Part of a small language model's weights: LayerNorm before each block, biases.
Each number is 128 + 24 x the weight over the matrix's rms, rounded and kept within 0 to 255. Layers, rows and columns count from 0. Numbers have three digits each.

# layer 7 MLP down (transposed), 768x192, rms 0.0635, rows 747-767, columns 0-95
054093150120137162107134103101123108136133122126100113107074138144150154121124139119145136116108101149136116154144173086148092141115156080149120149129155144138147136120115127138141129112147093159114115141130124164163119128161106077140160100106122124152111083142134083127071096112157096134
158098129129143087097112157105171102102152131080146123119118146110156163104162027149097107101164124116136118131157120109110132108165157100154124102138137145099123144126132124113127125158124140119107186099165131146138115116161145152121141147117144143124159111147116178099101142114137132133
147142136152153124129109097097119113108077150161159145141110129146113127142158158152138164139130097161123138116115177125133095096114105085140173128107149101193107139095137093117124151104139147159112115112131131101135116161139139107155125133173121155115122141158144089134149113138141117134
157124137165119120134122159085091064145133155121163143147097135143147152153112093115126165138118113113123132121152114113116130153151133125135150126108084164100113136114089159136133142127122118090117140159118087122098126140153135140104125136121117108140159103124135154080172134096118099156
141094159134133137127095114144116086099106104119135114124114120147129110115151139120142098153127133151150131132102166111113159119139131165115088097103149141093114122121100156162122136139162123105092113139148148125175100115127128131156103138101151126092169140135124187078103135105092124091
143185162168104117160114136053143101099084156091116147151152114169095100127147106155124104139120118154109114133103145094092173111112175142107168168164157130099114118183158147131083133126124118150146139119070123110165144152146106110131183106116079125190098153118147109166143066129134099160
146131105105151130150097127140094127121097165125122101127102153143125124059105146052107110110136108039159097109143140152153152137139141106131105116156143127112115143127161142161094143125146131176161127133121135159119100105126072159098152131126141114120142118104101085120146090120135136140
119074115127078113107119135115150106158166100143131111117105144106135153136020119065100121081098164160164102139111092113133131148164127131118132128139135105138162143110156176126147158147101147114133148162145116138185139141113123111119138157119152127137167159133118122100159096123142135084
156112126160147143135111152108102142085101124096094112138127117146089090107110156181131122111152130090125135120137145133111147128191142139129109127107132099159122170163113077128137144144103139172133101145105135122121102097149141110113174134134150134142145130133162146140138118122141118095
104091127177135148123136099140121174095142149116122134108104099131114106120148131093133101158124119131130135150100127150166135143156142130096145138146091099149108117111108125147153156167118100085145152122140136156087135163131125080156132129177109139126138115123105164114117154093107112172
166131096103138153112154137163142124125118140165126136115122094118186154134138143143106157084125088169126124126179114124134070118118074209103128190094167164138125140114132134136131117127126130089098155114133091183149112110116136091138145174109122135082164132133138146133156097119140144141
142142138130139098140120138143110104166144140135118168122128147100127112135147114136116134139164116134186127200116160192136121152111125127103078165153083110073114139113112153140157120136170099115093126143137123112067130125136134122120131117087131149138104136093152155128152125153107132128
123083148100129126133119160150140127128106097115122107088153131133135099169176116141154063177095143137114133108153159119150150109152166121142149130112142118146097110148135140109085100129103133109121139105135123097133127132127118126113136138165160161143117143113160135153156139093138147123
141129146151113126132114170117102095124090123077140099116153136150118187106155103180152121165174136133137082127156156127167120114152102146103104147130079112142122102095128063133105149134158114118152131110116137145124125122130099084124173134114113143158105118113128091099123099128136115142
132158115127128104122116124141146118144105153146138100132138134166135149088118092079172109122117110135090068138143131100133142098168134110108118132109143077132108103154119109099120155133127132147136128175085128207122105125147067112103131114139164101123136110135149097125140122148094145129
135135132150143133132100144145153134136124118123111143093156095133148132120086122130118108137118122149132141122188138109131114107137177110165119147133137130137140136152078097112139127134136115164152101110086125132145168116096111120132150162119110131107114121123116134185156109098151114139
102122131134146132114121125128090091107116163120141136131108123144117138122106104131098115121105130164115099128152122131123149136141142088145136113137141127163132157159078094140155122161155114126177110090130169145140155119116125120116144134107100115163113130102089119113136080125149113104
112136101107139113112109168137099129109125111147122135141110112102111147136124176145098117158138114122116124144133112118186106145139133141135117132140112124138143100122106118133129139142168143095118120123129133107112112171097135128131158106128102117114124119145146123156121145140114110145
140116140146093134145121146114158162122155125127157135107159150133122156176132113114151105092094178104106138147147133104113101163099147125181111114145100091172170154127149129115151128095121120137125140144165111131108142145122147141117134158147166147143125118146148158081131137115144117137
151165144125126055172132085124112158108124115171102176103136148151124127094173124147102109143092108141131143101130140055124131185104162088090131127118102123126140124122060152127121114146106123131113103127146164123146139129094111131163153112117164156136124106099106095149093153110136152105
132130120115150134115183098136087111149136096142116146125062091142140130140155128105153104105133137110098089118105129171135104147119121120124177148108134094148105170134109143164142146119156093167137105137166120173124163135140104117141135169109096115113077137122078116138146120115105159096
# layer 7 MLP up, 768x192, rms 0.081, rows 748-767, columns 0-95
112191093135112156157174097128089163162085164154105157129122135144136105121117190124154171173121112139103132108105153107130113143130114164121186142132124115162159089127154145118137133108119088152141109156101096105116135141089112089128122099133110117127124158128138076134134086116136132166
122148103127155134155106143122130126124123161144152142106116125183158099154141135136169146127150093126106162103114152103144125095124091118148138134123136100152079115116150125097130144131124151146102123141164105127135147143162144103160119091151134130111095159140122081122178148125161139099
108103098097144141142156102114139173115108086120175089107144100093095106114141156121116160173150147158115089126096132140121116094119143108128120127127162119164104108145152106068139107121121191140138128114136134124140145135139117133149118140125160148088125171112114120140117120122165128103
120125114145136132139140087113143196111114143147104161121095091111120131134128128115106162128109151111107117142147117170168113093120120116123128163163140110139124141115157109082134153108104162141130141094117129104084134157130108129104112128178114166144093111131143092152155118175121130165
110112137125160110095190118165145134153072140155150159158098164111186127130162132151148160127119133121138143150115111159150103143131078089126133106107084140144079139124134115117108147133159112103112128113190136152128130137126131136124060100130138149105132185129108143082118160106146150148
092116111136064125149160146151135106151174113107154150135142101125110151163148081168136129129133159160082117132073150116136082153116100104134159171095178140139109137099120090111153123101138116109141132102180171138125150128110154103119140154122074130130109133151135129150129155113148113133
130134154084107110149142148115122149129176152098117184184154124113118157122100136097118126082108110102110151162090114128092113125115126150136106179120150109136057140114112145137103150127158175117120102097172146143134170138142170160128159148110110149134142176125081147082148164123149112098
145165094094107099136158104170124107158140178138127155090134144129199165167156114113136138167145141119134076122128134139146147143096109110136165150128111141122080091106129167109123101095130135095105161141154090121115137153123143109147095123141100099122117132121116132091113132100180125138
145142114101143130104136115131156119131112132122149113133131137148187181138118138142131138150116081136095100141133149115086104115078153118125144124107148174151132138172159180115097109084120105191124100104119123121164120149124124142121109146125129127106132165130118121116129128152126145145
164131139099125093133080113143090159106131132137121104120138092099099117183210145104149104178154074154130147154122132079091128164131151139157142115086114094125131077152148102063101146127075178127107143111100115066149183132144164152148108133105104183133147153124132081078107147131138159138
121117090100131146145118136107133134108148137097144104135134075134129138113121128131099140094118094130079148111129120100118140151134132127173170093112148124155131117136143090115095125105077184142176119126135165141203137146122134132131146142156102128071149126144075116124135140134139124133
171173150127145158122112132130106160108177130122148088146068113108124141083110151168117171152150128134146134123135144109086115157108083126135143139139138096125171069109129130148101171104131101192158063155117145106086112158116151130162120066123085135102189109133101088118071127108107111127
114134114107134128156151095119142163114160132140150157114107106115134105163093144123114119104114097115117173124141098156126138173139157080139134134110175130157117122133150159113145132133105143147118136147167133102132117135150176154114129128129131122086136111137124148139138169111124124122
123122144082140113140137112128150153149143110120174144124140136090138124131125153185088151114151136114137181127132124131133130133102158147135134120153122153135139080105119123116154111124124147165161101089158114071142158138120153127167093139094096178133124149123117147102129138114157114117
130127136105122131143146111113130125117128138147145120146109136151114142128173133112145122122156152121124123139094131148126128142135098123116158117127140103127105088120199127130110119124104120118117131141146135101120117136152166113098114105143149137149159142169173126081098114149097144102
120158135071127115164093136131136136163139135095188176135122186118118123142135173140147093135123169150092129169099123174145120112113116123131136160134133137136123096151130163108139155108116145140129137114105116117123151084145137124180154147121083118125111133155116097090114104180131074099
127098163134119143151152108139126115167127166134134121084152135165155134115133109100152136134126142147147129145115143145047136103103135101126146111129163139135109155111144123097156127108090094151142132126128130146146148076157104127111122152137141136161114136117114127097111134099120148118
106184151142125144107137162183118142109130126177120140122116111123090134140140134120122140151125111121155092134066146149143159153118117125150193105131170122119131119127088130130104147105056138133137131145097153089160154137150125141143109067116086101082098126119121135139114108154115129115
102093140122100125121114160140115142135114128108130075161135100085117119147102126139150163129143129107112117159105129180109112092157113161155113144153146142135132121150185093128132138116132119123140147103136115127109097128152139133087093142142079097122127108142139132128144140148126108129
107115107120114123122123170120106178136145099134129123145133165110104133118088133147149105131148179124152146169099158130131118132174089095123139134138154087152140055131138139132111131076106161142107115133152186151106119105129127075119097123134109117119123131157112107180121111157145158090